Weights of a small transformer language model.
Size: 10 layers, width 96, 3 heads of 32, MLP 512 ReLU, 4.49M parameters.
Training: a variant of Muon for these matrices, 146M tokens, 4459 steps.
Each number is 50 + 15 x the weight over its row's rms, rounded and kept within 0 to 99. Layers, rows and columns count from 0. The size before them is the row's rms in percent of the matrix's.

# down: layer 3 MLP down (transposed), 512x96, rms 0.0177, rows 429-464, columns 0-95
# up: layer 3 MLP up, 512x96, rms 0.134, rows 430-465, columns 0-95
down429 105:74 87 44 37 51 33 36 43 69 70 46 52 52 46 33 22 37 58 57 62 49 64 41 16 76 53 38 55 47 63 58 37 39 57 38 30 41 74 49 29 47 53 51 59 39 66 24 25 60 46 55 63 38 33 30 62 49 53 31 43 60 67 48 60 36 46 63 46 52 35 50 43 35 54 46 52 44 70 72 53 28 97 72 59 59 51 70 48 28 37 46 34 43 85 61 65
up430 096:63 65 61 62 45 59 60 66 50 33 44 61 28 34 63 65 59 50 48 38 57 09 68 80 67 19 53 51 78 68 18 56 44 73 48 58 41 51 71 63 48 40 54 38 44 48 43 61 60 39 37 05 51 70 62 42 58 37 56 43 38 54 65 58 54 69 58 29 49 63 59 42 50 43 28 53 22 27 59 50 44 52 26 81 56 21 61 37 64 46 60 53 65 45 37 44
down430 083:43 43 31 58 52 31 53 41 36 70 42 19 28 48 47 47 32 36 48 45 34 39 75 41 49 62 55 76 29 66 29 54 63 33 68 32 60 79 30 45 47 53 34 45 30 35 50 47 41 61 51 33 64 43 30 64 52 46 69 41 51 55 43 33 62 35 44 43 34 33 62 62 48 71 78 65 37 48 48 34 50 59 76 56 59 73 36 67 71 81 32 87 49 69 58 76
up431 102:77 62 51 30 30 55 55 78 50 59 73 37 54 30 66 49 60 34 72 43 42 56 38 69 43 68 31 39 67 47 39 78 53 38 38 19 56 64 54 56 39 35 48 74 20 58 48 32 35 50 55 24 63 46 53 44 43 60 36 51 51 59 48 37 29 74 62 52 42 71 79 60 21 69 47 46 79 62 44 59 48 55 49 40 43 45 61 48 38 30 33 68 13 48 59 24
down431 096:55 58 37 83 44 46 58 60 53 70 54 52 49 51 33 76 49 72 51 44 22 56 52 43 18 37 47 58 57 40 45 46 35 36 29 42 71 50 61 71 56 83 55 56 61 13 58 25 43 48 25 47 38 35 20 57 67 57 58 26 41 64 37 43 23 30 47 55 55 55 12 52 62 70 43 50 54 71 53 33 28 64 54 62 75 66 62 54 51 59 55 44 69 45 62 72
up432 129:52 75 41 72 69 80 40 49 47 10 52 43 41 50 40 35 40 39 66 68 32 34 45 58 52 77 29 25 49 50 80 36 36 31 64 60 92 42 38 51 47 81 36 53 62 63 46 65 40 44 40 60 56 54 44 51 33 43 49 57 29 60 57 43 39 65 57 34 42 68 73 47 27 33 70 44 32 40 80 61 47 66 46 36 30 47 58 45 39 66 80 61 54 49 50 52
down432 130:49 44 23 24 60 40 91 29 45 25 36 43 27 72 64 60 51 39 42 72 34 42 30 61 75 40 56 29 37 57 53 51 35 66 46 64 22 59 69 35 54 57 35 50 91 56 60 43 55 50 62 72 56 55 35 53 43 70 57 40 53 59 71 37 44 56 63 43 49 46 32 53 45 38 79 42 12 39 63 43 26 57 40 57 37 40 45 56 67 37 70 61 56 65 41 59
up433 101:46 29 49 51 50 65 56 23 55 64 48 50 44 55 28 56 45 62 52 30 83 55 35 42 40 25 49 46 45 37 39 52 51 55 41 56 41 59 43 07 52 52 61 48 71 27 41 60 64 46 52 51 66 53 78 55 65 45 60 22 51 49 26 62 30 34 47 85 81 63 55 68 49 37 48 58 78 41 57 39 51 01 46 52 64 73 75 51 54 45 53 52 34 67 25 57
down433 089:41 69 51 39 36 45 58 53 60 56 28 63 38 13 58 40 31 44 41 61 42 54 59 66 56 77 72 27 44 51 48 39 26 47 33 21 63 40 56 50 53 09 77 44 61 78 41 44 66 55 65 46 48 59 56 48 49 29 57 79 38 49 61 53 29 43 63 58 35 63 57 47 38 15 52 63 58 46 13 69 44 40 40 65 58 43 58 64 48 48 51 86 53 46 75 63
up434 078:36 40 45 50 82 75 48 26 48 46 51 35 46 64 49 40 43 76 53 37 55 54 90 33 33 57 51 38 66 49 40 47 63 62 60 51 50 28 40 47 53 47 40 20 38 61 74 32 64 68 62 37 55 55 32 35 45 58 50 72 54 76 50 27 41 42 42 54 49 35 69 32 57 39 47 52 71 39 62 36 44 20 27 42 65 66 29 99 53 64 54 35 41 56 70 45
down434 078:83 43 40 37 58 57 18 50 43 73 55 66 89 52 67 46 76 28 52 24 65 72 63 53 69 53 59 38 47 31 39 61 50 57 67 31 28 57 20 39 46 40 38 58 55 43 79 52 59 37 60 56 78 40 66 40 60 59 44 30 36 54 54 65 52 69 30 46 64 36 57 55 58 48 30 47 61 52 55 43 45 48 30 39 60 47 52 45 47 45 55 35 39 04 21 35
up435 096:39 60 69 67 52 73 60 71 47 38 63 66 43 30 63 46 61 76 56 55 43 67 42 76 51 49 40 58 74 37 36 47 33 69 73 32 69 37 38 47 29 57 76 44 24 78 30 58 66 45 50 27 16 36 49 45 72 48 36 61 76 58 24 38 52 48 57 24 33 67 61 39 27 37 43 41 45 40 56 60 54 81 53 36 44 40 64 27 66 43 50 36 40 40 50 59
down435 106:70 43 74 52 57 59 33 33 75 72 49 34 56 35 42 52 55 30 52 43 67 45 51 54 49 03 49 63 36 51 37 48 50 51 15 51 15 71 39 57 57 07 51 31 38 66 68 61 30 28 54 40 71 29 48 64 48 39 48 45 55 47 61 74 41 38 66 71 56 62 54 62 72 51 52 62 59 44 30 45 45 45 69 49 83 42 33 51 48 59 38 39 40 59 59 72
up436 099:55 57 77 62 56 76 38 37 44 21 46 28 71 49 52 38 54 45 56 36 44 36 46 45 56 56 19 46 43 45 45 50 53 74 46 51 50 35 42 53 45 59 53 38 55 63 30 39 65 71 31 62 64 59 24 51 28 46 48 39 52 53 44 40 78 59 42 58 39 73 58 71 22 31 41 55 26 30 61 61 67 80 45 43 41 76 72 48 87 80 34 63 17 65 50 36
down436 090:58 50 57 49 61 61 56 40 55 51 58 58 37 46 59 54 44 50 51 60 33 17 86 60 33 52 75 40 66 45 59 87 44 28 26 75 41 90 49 40 57 39 55 66 60 41 63 40 61 25 40 39 49 37 44 79 77 45 54 55 61 25 46 39 32 18 58 63 26 55 47 30 47 32 53 29 29 39 41 43 57 60 60 46 27 44 46 68 71 41 66 50 66 61 30 33
up437 100:64 45 45 19 69 36 70 32 77 49 45 42 43 76 31 59 42 48 24 60 42 57 35 53 71 09 59 53 58 54 37 68 66 51 36 54 52 42 42 42 44 42 65 60 47 41 84 41 67 41 55 50 74 62 69 47 30 33 54 29 47 36 65 15 67 51 49 59 56 48 58 65 48 48 49 38 71 87 25 46 53 34 61 61 45 62 53 55 60 29 40 71 33 22 56 35
down437 101:36 53 59 84 49 62 38 75 47 35 63 40 44 38 59 44 49 48 76 64 79 36 52 64 34 53 34 37 43 51 75 31 33 77 66 51 45 79 31 66 55 22 15 32 66 33 51 39 40 46 64 11 36 51 58 63 41 56 46 58 47 63 58 67 55 35 39 53 18 38 54 42 55 52 51 54 50 38 61 74 51 39 65 42 43 32 27 45 43 60 71 50 61 80 49 69
up438 097:45 50 60 57 63 44 35 71 82 41 74 35 48 54 45 51 64 26 43 46 20 33 73 38 60 67 65 50 69 52 53 34 37 48 36 50 50 59 60 45 69 69 79 39 80 45 62 54 40 52 53 28 54 52 51 27 56 67 16 68 29 82 33 30 25 78 64 53 41 38 42 40 43 51 51 41 35 43 46 59 49 56 53 35 08 73 48 50 69 43 52 72 33 51 52 63
down438 103:45 54 43 58 39 47 29 71 40 74 47 35 35 33 50 36 39 53 77 61 74 52 37 43 88 47 46 39 60 56 27 58 59 49 31 48 17 44 39 65 51 51 66 73 63 66 52 54 43 53 30 56 54 59 62 25 49 29 52 15 55 28 53 59 54 52 57 19 45 46 49 40 52 29 51 53 79 36 30 67 53 47 77 38 53 40 35 85 21 40 53 55 70 63 61 71
up439 110:59 53 46 51 33 55 36 40 26 47 65 59 43 49 29 41 39 46 61 34 30 69 23 39 39 50 45 33 46 64 28 66 76 63 55 58 59 41 69 35 63 36 86 66 29 83 48 65 33 48 32 64 45 44 54 56 56 60 60 61 62 37 62 39 84 85 13 63 34 49 48 75 55 36 30 47 45 65 68 50 66 54 41 55 49 42 59 41 59 39 45 59 45 29 16 34
down439 105:38 60 34 52 50 37 51 36 62 48 63 65 73 42 47 44 38 61 52 67 35 44 51 66 44 60 52 88 50 33 61 28 13 50 34 46 59 30 50 56 62 67 61 68 39 30 47 53 41 67 42 66 51 31 47 19 35 42 48 45 75 67 26 30 25 36 42 55 91 51 53 35 66 47 33 44 48 42 24 45 48 42 65 59 72 67 60 67 52 51 41 88 39 59 42 74
up440 096:68 64 69 64 40 68 23 49 34 55 43 40 27 54 42 51 37 79 50 45 54 56 43 56 43 37 45 27 47 65 32 35 58 18 31 44 38 47 19 49 40 33 55 56 46 65 61 63 32 42 41 39 62 45 67 32 51 58 63 22 68 68 69 50 64 70 59 89 37 65 59 46 74 46 65 26 58 53 39 64 32 27 31 69 85 46 43 76 56 25 51 55 45 59 53 49
down440 118:32 41 52 61 52 51 59 43 70 17 52 45 95 49 21 72 74 60 64 25 60 53 37 52 40 61 28 49 45 35 63 57 79 45 60 58 35 41 50 60 48 65 41 31 71 43 68 73 61 34 44 21 25 39 52 44 57 55 12 64 48 71 39 51 60 53 47 45 39 54 59 42 65 61 42 62 51 30 82 20 56 41 59 42 61 66 32 44 49 50 51 48 37 59 31 28
up441 115:34 40 25 75 50 49 39 43 40 73 44 64 57 24 45 56 11 84 65 38 58 60 48 36 43 44 38 74 52 31 61 59 42 56 76 28 61 62 71 58 51 59 62 55 54 65 45 51 46 61 33 51 48 34 47 49 56 51 77 51 63 34 19 49 20 51 40 39 26 67 56 56 39 55 48 40 43 39 40 68 60 05 66 58 39 58 33 63 34 56 43 37 62 61 83 63
down441 104:65 59 17 69 28 48 63 46 73 50 56 58 46 35 47 73 39 65 46 53 31 49 31 79 24 31 56 66 70 45 57 46 51 60 39 00 54 56 75 43 55 62 51 64 70 39 66 50 72 77 57 75 59 60 55 33 55 64 75 64 49 48 17 31 31 43 47 37 60 37 49 53 52 47 43 53 50 54 36 58 48 21 42 55 48 39 33 38 62 27 38 66 30 46 52 56
up442 103:40 69 38 57 42 41 40 36 57 69 35 47 35 33 29 41 66 54 48 57 51 60 61 31 50 71 45 60 36 54 74 59 66 29 38 42 49 76 38 31 64 43 61 49 44 25 50 43 63 46 48 62 28 36 59 47 57 42 57 63 61 33 00 50 53 51 67 50 60 35 89 80 56 43 31 29 70 47 49 24 57 82 44 77 44 48 23 78 35 51 44 59 40 58 53 63
down442 093:40 61 67 59 36 43 40 70 46 83 50 36 28 11 40 38 26 67 27 64 59 44 34 34 72 48 43 65 73 61 60 60 49 44 62 54 41 55 25 57 54 69 14 47 81 24 61 43 78 55 70 57 45 40 67 42 28 52 37 58 32 79 58 58 50 53 49 39 42 73 63 63 57 42 49 35 47 36 58 65 65 32 59 45 38 37 47 39 18 53 35 55 58 34 57 37
up443 109:72 47 24 72 16 48 75 30 39 82 62 46 39 37 53 48 47 38 42 32 45 61 75 72 40 50 44 47 66 62 51 63 35 33 53 42 60 39 27 56 61 57 55 58 61 44 39 37 47 19 25 43 29 49 49 55 53 72 81 51 39 43 60 25 60 52 42 56 29 37 44 74 44 29 63 70 75 64 58 45 48 41 21 60 59 72 40 39 59 80 50 54 58 55 71 33
down443 112:50 44 51 34 82 27 49 47 53 60 42 54 65 34 67 33 45 70 64 42 39 72 44 24 42 46 50 54 44 27 43 46 67 65 65 81 81 33 36 62 62 40 56 61 38 64 27 44 31 51 66 53 66 44 64 57 50 71 71 57 59 18 85 44 74 46 49 28 58 35 40 31 41 59 65 53 35 34 51 53 39 43 37 34 32 53 48 24 78 68 68 55 40 72 42 30
up444 102:41 57 34 69 51 33 35 59 61 62 46 64 50 46 72 47 59 71 62 62 50 09 49 39 56 82 27 61 49 48 55 35 37 67 58 57 64 58 20 37 55 58 30 52 65 67 46 63 52 44 54 47 42 68 40 34 36 51 53 86 36 36 61 61 53 43 42 35 37 44 12 47 54 57 78 58 32 31 50 46 23 57 64 59 28 76 30 47 27 63 48 52 35 40 82 71
down444 105:29 63 37 56 08 50 41 43 81 67 55 56 47 52 49 57 42 88 36 53 51 40 41 56 50 52 48 82 50 59 28 35 23 57 41 41 47 39 73 31 35 63 62 57 56 23 52 59 71 70 72 40 63 52 52 61 56 48 73 32 51 57 54 67 60 37 40 35 42 51 64 20 42 57 43 20 48 79 27 37 77 22 50 49 42 39 41 33 57 40 48 69 68 58 46 55
up445 094:65 49 62 66 66 73 60 39 63 37 63 51 50 48 45 37 41 54 38 72 63 62 33 51 54 24 42 59 46 37 29 67 57 40 82 72 46 54 35 34 69 39 51 44 66 54 55 48 47 47 61 64 24 51 08 44 60 52 38 17 56 66 46 45 65 60 59 50 41 37 67 42 50 28 60 54 32 24 67 37 63 34 66 33 68 48 55 69 65 46 37 27 70 48 22 04
down445 081:49 30 61 47 33 86 46 33 50 50 47 62 37 23 61 51 34 38 34 62 39 70 37 78 39 43 39 58 42 45 49 79 34 77 55 28 50 57 46 68 85 56 61 70 54 56 48 30 36 60 58 48 68 43 14 54 53 24 80 85 55 30 46 65 43 54 46 44 44 45 47 53 56 35 53 45 45 51 38 43 61 51 44 55 77 24 68 37 71 24 49 71 44 51 59 34
up446 086:76 51 52 74 50 35 38 50 38 58 33 65 55 64 46 59 39 70 49 60 66 47 42 67 39 56 67 68 40 56 61 24 61 22 36 45 71 71 27 59 42 43 26 65 47 79 47 38 53 43 52 37 60 54 61 66 38 70 52 54 71 27 35 65 67 38 39 67 39 29 57 56 36 56 76 56 39 53 69 60 25 03 50 45 36 53 43 63 44 37 53 59 36 35 89 39
down446 089:60 45 36 19 62 40 56 29 39 56 59 21 21 69 59 35 83 46 57 10 43 51 49 50 45 32 41 50 33 63 28 46 50 61 64 77 66 53 35 51 39 53 65 45 41 78 52 43 72 61 25 46 56 58 53 50 45 29 58 18 64 72 57 39 46 65 49 56 66 54 51 29 33 54 28 54 85 77 66 45 67 50 67 21 61 56 35 50 65 43 49 58 58 50 54 42
up447 092:46 63 68 35 33 67 46 50 30 73 46 34 29 32 60 57 42 26 49 57 36 58 03 45 67 55 63 50 54 38 49 45 61 47 79 49 66 84 23 65 60 51 39 48 51 35 34 42 31 58 49 58 77 54 34 22 59 52 64 71 62 35 29 54 46 64 52 52 45 77 56 27 52 39 49 45 58 40 44 68 83 27 23 42 69 56 50 50 43 60 54 71 49 73 49 65
down447 084:50 36 57 42 34 03 73 48 12 37 59 59 30 56 47 55 57 57 46 38 48 36 49 54 49 42 26 72 52 63 52 79 47 50 40 65 51 31 48 53 39 49 61 60 58 58 47 72 47 71 37 61 50 62 64 55 62 76 29 44 49 57 83 36 60 54 64 18 53 36 49 74 66 57 44 51 35 44 39 43 29 55 51 60 41 71 67 48 58 37 00 29 55 51 57 48
up448 101:55 65 74 57 65 61 61 58 71 58 68 55 35 56 45 51 65 58 53 40 64 55 58 29 42 50 38 11 51 66 17 48 75 62 12 47 27 58 64 62 30 71 41 31 50 39 63 34 48 55 53 34 68 42 52 56 53 55 51 17 71 80 55 62 51 27 67 55 41 47 70 63 34 34 37 57 48 49 61 28 41 73 44 67 53 31 76 43 43 38 38 48 25 61 31 31
down448 106:55 45 54 67 44 35 42 54 47 52 60 28 57 53 42 29 60 31 45 35 49 72 49 58 57 66 58 60 62 43 67 52 42 55 52 74 71 84 47 38 51 67 55 26 71 68 47 72 45 64 47 66 78 64 64 44 45 45 71 59 43 44 50 53 43 76 49 36 41 38 55 24 39 47 75 26 51 25 31 47 46 29 66 21 22 04 31 45 47 53 30 46 50 67 79 57
up449 092:26 59 34 33 36 60 62 70 67 31 41 80 41 33 38 42 42 72 67 71 27 31 50 70 54 38 43 59 41 48 30 51 48 62 46 39 75 56 48 46 52 63 58 68 38 41 32 51 28 50 54 66 09 68 68 31 51 65 46 78 24 32 47 55 48 43 55 59 71 23 28 40 63 34 74 40 48 62 38 67 39 49 62 65 44 63 28 49 51 49 55 69 69 68 69 67
down449 104:63 34 62 55 80 47 44 56 49 59 34 46 55 41 55 42 54 68 73 29 80 41 51 65 51 44 46 40 69 50 62 27 39 38 75 58 45 47 52 31 36 70 30 20 59 63 45 57 85 44 57 27 63 45 67 60 48 46 31 35 54 60 65 42 46 53 60 47 56 57 43 49 56 53 19 55 44 61 46 57 68 04 47 59 74 40 37 79 55 20 17 25 46 44 32 49
up450 106:60 69 56 34 55 63 66 39 23 53 42 49 30 43 74 57 79 45 55 33 50 51 65 42 51 34 45 62 38 48 67 40 68 51 78 28 62 60 54 53 46 54 50 55 52 44 55 70 58 31 37 40 36 59 36 40 56 55 48 48 64 37 56 68 50 47 51 63 55 72 57 69 23 34 59 57 24 64 35 29 54 57 00 31 38 76 72 37 31 77 32 49 46 37 49 72
down450 106:39 51 67 46 49 47 53 71 54 71 31 69 38 44 29 41 51 48 38 72 51 61 55 24 51 64 66 41 50 47 51 61 38 69 66 56 54 38 54 28 25 40 83 69 68 49 56 65 44 44 63 27 61 70 44 39 44 72 36 39 42 70 39 68 51 25 56 39 36 31 55 69 47 17 51 65 39 50 48 54 55 26 50 63 13 40 52 65 64 67 73 33 82 36 20 35
up451 096:50 73 22 36 33 37 23 39 56 50 30 56 34 48 50 39 43 50 56 47 54 63 50 64 34 58 57 49 56 79 36 74 36 55 48 21 50 42 68 47 63 44 49 87 44 55 44 43 55 48 81 42 44 40 40 35 54 74 65 67 55 85 43 49 64 34 23 74 29 23 54 43 33 29 62 58 47 39 36 52 62 66 56 51 75 79 55 46 74 46 51 57 19 68 51 48
down451 083:48 60 50 49 69 52 23 40 52 58 69 58 57 60 54 33 32 86 46 48 40 60 44 46 55 87 75 46 75 66 52 51 40 41 43 42 25 50 85 46 24 36 58 67 65 46 68 47 64 57 51 46 47 32 73 44 51 54 65 60 36 29 55 61 53 25 47 42 32 54 31 42 25 54 53 15 29 68 55 73 43 65 47 72 38 43 46 56 08 60 40 54 25 53 55 48
up452 082:54 30 41 24 48 45 38 34 47 56 48 59 66 65 65 67 62 48 39 36 69 16 81 41 35 35 53 29 63 56 91 51 44 51 63 47 59 57 38 45 50 30 50 54 47 64 32 44 62 42 46 21 38 59 36 48 36 56 40 88 16 50 69 64 40 44 64 59 55 80 56 60 45 66 67 28 21 18 40 35 51 45 32 55 53 64 49 57 53 71 31 60 52 58 63 48
down452 079:46 44 38 74 37 16 56 33 77 74 39 65 65 45 63 57 66 29 42 45 42 59 34 32 70 42 58 59 47 59 59 42 82 52 68 36 56 47 29 48 27 84 74 71 61 58 47 45 22 48 43 36 40 61 29 61 41 55 54 59 51 37 61 54 48 78 37 46 51 72 37 36 79 53 49 35 36 40 37 44 48 12 34 58 52 49 21 60 28 43 58 70 46 64 49 43
up453 109:27 58 48 59 52 53 46 38 42 71 39 74 24 52 60 53 43 52 37 51 72 54 27 32 37 33 66 41 33 42 47 60 45 57 61 43 47 64 36 59 45 54 39 50 20 60 76 63 56 70 52 74 35 26 57 52 52 61 93 55 56 38 25 51 24 47 52 45 61 48 79 43 15 59 60 47 50 45 45 29 35 45 72 28 48 38 57 73 52 63 37 68 75 91 47 40
down453 102:41 63 39 54 74 50 67 82 38 27 60 49 68 53 41 48 47 48 44 56 38 49 39 18 49 39 48 65 42 58 30 77 74 89 73 54 36 59 41 42 34 62 60 54 53 77 48 38 41 58 52 58 55 52 46 45 66 60 37 56 36 46 36 33 27 67 36 39 34 43 50 82 52 48 46 54 33 68 35 28 33 68 48 62 57 61 60 54 41 61 09 23 69 58 14 51
up454 086:75 41 50 47 47 72 50 54 67 51 27 49 68 60 55 46 35 62 46 38 30 46 33 53 47 54 63 36 36 67 45 18 43 47 75 37 48 50 45 41 36 39 69 60 26 69 51 22 49 47 50 58 76 29 35 40 44 47 85 34 65 45 35 60 80 60 64 76 62 42 24 47 60 51 48 54 35 65 30 60 53 04 32 54 67 60 65 76 50 54 43 75 36 48 31 60
down454 101:52 47 48 60 58 69 64 37 23 65 53 25 65 47 55 56 59 45 41 61 83 35 16 55 67 58 30 58 29 52 32 59 68 47 41 38 21 44 63 43 59 67 60 44 42 52 60 63 66 41 15 55 57 32 62 50 55 74 35 32 70 56 55 54 31 64 30 69 32 36 69 79 23 27 69 49 50 33 72 62 44 69 52 47 66 57 18 43 50 60 62 34 43 36 46 60
up455 101:47 58 42 22 59 60 51 36 72 78 37 62 42 39 44 20 65 97 71 54 54 34 57 34 37 27 25 41 48 50 39 40 55 47 49 64 36 59 43 55 51 54 67 52 64 45 23 59 63 48 29 51 59 70 80 50 41 10 55 67 53 66 57 69 43 74 70 69 47 57 59 28 60 40 46 41 51 55 60 38 25 54 48 64 60 38 34 49 34 36 38 70 63 39 77 52
down455 114:86 67 40 64 63 34 79 36 82 69 67 43 56 59 24 58 49 58 81 53 59 80 26 56 30 46 52 37 39 73 60 55 60 42 46 30 41 46 46 32 55 56 26 69 76 64 63 37 46 48 40 58 20 60 73 37 63 26 31 52 37 63 35 23 39 51 29 40 56 49 25 58 45 46 48 60 55 76 60 47 44 49 32 40 32 52 56 52 61 37 46 58 53 29 49 62
up456 094:53 62 53 63 47 77 85 57 42 39 42 53 51 50 48 34 56 59 69 38 53 39 60 45 60 42 70 71 35 59 48 56 33 68 33 82 42 58 62 32 51 27 55 32 34 72 52 61 55 55 55 33 07 37 12 48 49 64 76 50 56 68 24 58 53 46 62 49 46 49 68 61 48 57 67 60 31 30 66 31 61 36 23 54 26 44 37 55 43 62 49 59 48 66 14 34
down456 092:35 51 65 53 72 51 38 34 67 66 39 37 44 44 36 56 57 46 44 60 61 33 57 60 66 57 72 65 58 36 62 52 62 64 34 83 56 66 42 29 72 31 50 46 25 70 57 23 66 36 38 28 35 53 23 27 54 41 49 49 60 36 44 72 61 44 59 67 76 67 66 37 60 31 51 42 31 24 41 43 69 40 44 42 60 63 83 69 51 52 36 34 60 37 21 22
up457 098:50 51 62 48 50 62 48 54 34 54 58 51 43 52 50 57 67 43 62 13 55 71 60 45 50 49 36 49 39 64 37 63 32 48 27 18 47 56 66 32 35 36 49 42 61 23 79 62 41 76 44 63 71 38 54 28 26 72 55 46 65 62 70 52 62 67 37 30 28 57 53 68 49 57 45 78 50 64 35 38 60 54 39 58 51 58 55 40 61 77 73 26 09 48 19 29
down457 093:36 68 24 41 58 26 51 48 72 53 39 27 54 43 21 44 55 42 20 35 64 35 61 41 52 63 60 37 76 62 51 28 37 56 59 74 42 36 27 40 87 68 59 77 54 50 64 73 55 47 52 73 35 76 58 46 55 53 26 64 51 27 44 64 43 80 49 74 54 23 41 46 37 52 39 35 62 28 61 61 42 38 48 53 44 49 24 71 37 41 43 54 65 44 66 54
up458 102:60 59 41 40 28 75 46 55 70 78 47 34 51 57 51 34 42 41 41 52 58 53 45 46 50 32 54 80 43 55 62 52 18 38 60 42 52 35 46 28 22 80 56 52 45 40 53 61 66 17 43 63 29 39 57 66 55 31 56 56 36 63 60 30 78 36 54 43 49 57 48 53 50 51 54 65 61 61 53 62 80 36 90 52 38 22 19 51 42 70 44 71 66 17 38 56
down458 093:67 43 58 32 37 85 41 57 74 24 45 38 32 39 66 52 71 27 47 36 68 40 61 63 64 37 48 52 44 50 55 42 59 80 38 80 57 38 42 55 68 41 32 36 39 43 62 51 77 43 41 37 29 56 52 41 63 37 53 67 45 76 61 58 68 36 60 69 40 61 47 45 54 45 35 53 53 57 65 44 70 29 60 49 83 18 54 06 31 43 49 63 48 37 29 39
up459 092:54 38 82 48 66 40 65 39 22 20 35 47 51 80 50 63 61 49 32 38 75 39 27 54 47 56 44 29 37 77 55 29 47 27 50 46 44 58 51 42 32 50 40 45 34 29 56 62 65 60 51 62 49 59 79 68 30 72 38 69 36 69 53 74 66 68 52 42 51 47 27 31 45 66 65 38 53 19 76 69 56 35 59 44 35 53 57 69 57 76 64 38 57 58 40 34
down459 086:63 61 48 62 29 56 57 40 31 35 68 71 40 51 82 54 82 45 41 57 17 60 52 66 54 54 69 46 27 30 57 46 56 69 52 25 45 53 60 53 54 46 62 64 67 91 42 27 50 52 30 50 42 54 43 59 41 25 66 73 19 51 35 74 55 63 63 75 39 48 08 38 42 40 54 52 61 68 54 54 55 48 55 49 33 24 46 52 51 26 52 58 28 40 45 52
up460 092:73 59 45 33 46 48 51 40 44 39 45 29 47 47 37 74 42 45 48 68 49 56 39 62 66 49 28 42 47 42 44 36 50 56 24 42 33 64 74 63 55 51 53 99 29 37 46 57 57 25 58 28 57 49 71 70 71 48 79 52 21 64 43 57 24 64 42 61 55 58 60 37 41 45 52 13 50 42 36 81 65 40 57 42 24 47 74 60 55 55 48 59 77 71 35 69
down460 086:42 41 57 30 54 43 81 57 48 36 80 54 39 55 57 21 58 52 45 67 41 54 48 96 33 71 55 50 20 36 65 58 31 66 58 49 47 41 70 43 65 31 21 61 22 53 40 34 48 48 57 47 58 14 38 76 52 47 49 59 30 73 38 45 40 53 58 40 70 61 51 66 68 59 42 46 57 35 57 67 75 68 14 51 43 42 51 40 67 40 44 56 53 65 35 59
up461 109:29 59 50 49 76 46 36 39 36 62 45 56 44 47 58 51 34 77 39 58 65 39 39 81 47 43 72 75 71 51 64 43 43 53 69 59 44 33 59 56 22 52 61 58 49 20 40 59 45 74 47 31 44 36 48 20 55 59 52 52 61 59 53 58 78 26 80 48 23 42 60 20 58 56 55 48 35 63 42 33 10 62 53 55 70 34 61 42 47 55 39 66 40 46 29 83
down461 116:26 50 41 56 39 49 68 55 40 36 35 49 66 68 31 44 56 29 49 67 53 50 62 64 46 87 49 32 53 37 68 50 61 48 75 46 50 59 45 54 49 49 44 73 68 57 60 61 42 52 85 34 34 76 28 65 30 34 71 80 39 63 31 49 60 37 29 60 23 51 52 51 28 34 46 47 41 21 60 57 37 74 54 71 66 61 26 52 47 74 46 42 50 79 57 27
up462 108:18 39 64 37 52 65 39 40 49 57 63 47 31 62 52 54 37 60 48 38 56 36 49 47 47 68 43 54 86 31 64 48 34 53 61 67 65 61 56 32 61 63 64 34 33 49 30 46 60 20 44 54 50 50 43 51 59 36 65 35 70 52 51 66 65 48 37 53 47 11 44 45 65 75 28 19 52 59 41 40 35 65 64 70 64 71 59 56 19 50 17 29 76 82 43 54
down462 105:51 39 54 55 68 50 39 69 78 29 43 58 63 07 21 23 30 53 63 74 60 47 58 57 27 43 60 61 71 67 64 55 63 35 54 59 43 41 27 44 86 55 62 46 39 55 43 49 24 50 46 44 30 35 49 42 44 76 43 38 52 58 67 49 38 57 32 52 43 38 73 56 62 39 52 52 56 51 69 59 38 74 53 60 57 65 38 40 37 53 25 34 30 65 84 21
up463 092:68 62 44 42 32 69 23 59 63 39 30 37 66 48 41 48 38 49 75 45 44 35 48 36 56 61 57 37 44 58 28 35 41 43 51 47 50 25 45 44 35 38 86 61 33 49 58 51 43 68 75 91 48 54 43 34 39 51 55 41 32 44 25 39 55 80 40 91 40 43 40 36 53 26 62 48 78 77 63 48 12 54 43 50 63 69 46 63 54 54 64 55 61 54 50 30
down463 099:60 52 63 46 53 45 25 49 40 40 51 46 68 51 54 27 52 34 54 58 36 36 59 57 73 59 50 49 52 73 62 37 59 40 30 69 44 45 75 45 40 56 43 17 54 39 48 76 39 38 55 59 75 68 69 39 54 54 27 43 48 43 44 33 35 56 35 55 67 57 77 74 43 60 39 66 64 79 89 26 65 72 39 51 46 49 36 19 18 46 20 66 33 54 30 41
up464 091:47 47 57 54 42 56 55 76 39 62 43 56 42 36 33 53 59 69 42 17 31 25 78 71 06 39 55 78 46 66 70 29 78 60 52 52 60 41 27 57 58 49 26 38 30 69 29 78 51 47 52 27 58 34 43 62 52 49 55 36 55 64 45 31 67 52 41 36 68 70 38 50 51 35 59 78 50 48 33 40 24 48 67 49 63 61 62 52 28 74 53 54 45 52 56 65
down464 087:44 60 74 39 35 41 33 64 80 57 04 54 53 42 41 62 42 43 10 64 30 35 50 46 80 41 66 75 49 52 52 21 64 32 33 55 38 45 67 43 43 67 40 59 68 47 54 58 32 24 48 64 55 87 44 59 46 50 57 78 30 37 61 58 44 36 50 62 49 63 67 60 34 43 39 50 45 68 42 36 36 30 39 36 51 57 66 44 48 68 69 41 33 69 59 54
up465 087:54 53 32 38 39 70 73 42 38 52 28 52 52 54 64 52 65 46 44 58 42 32 34 44 52 38 63 54 68 74 40 27 46 58 42 40 62 44 48 65 64 59 51 43 23 49 56 31 46 31 62 42 41 56 47 59 39 40 52 50 74 56 29 27 34 54 34 49 39 44 57 77 29 59 32 35 61 41 69 64 55 33 83 69 44 61 46 99 25 80 67 51 30 30 66 21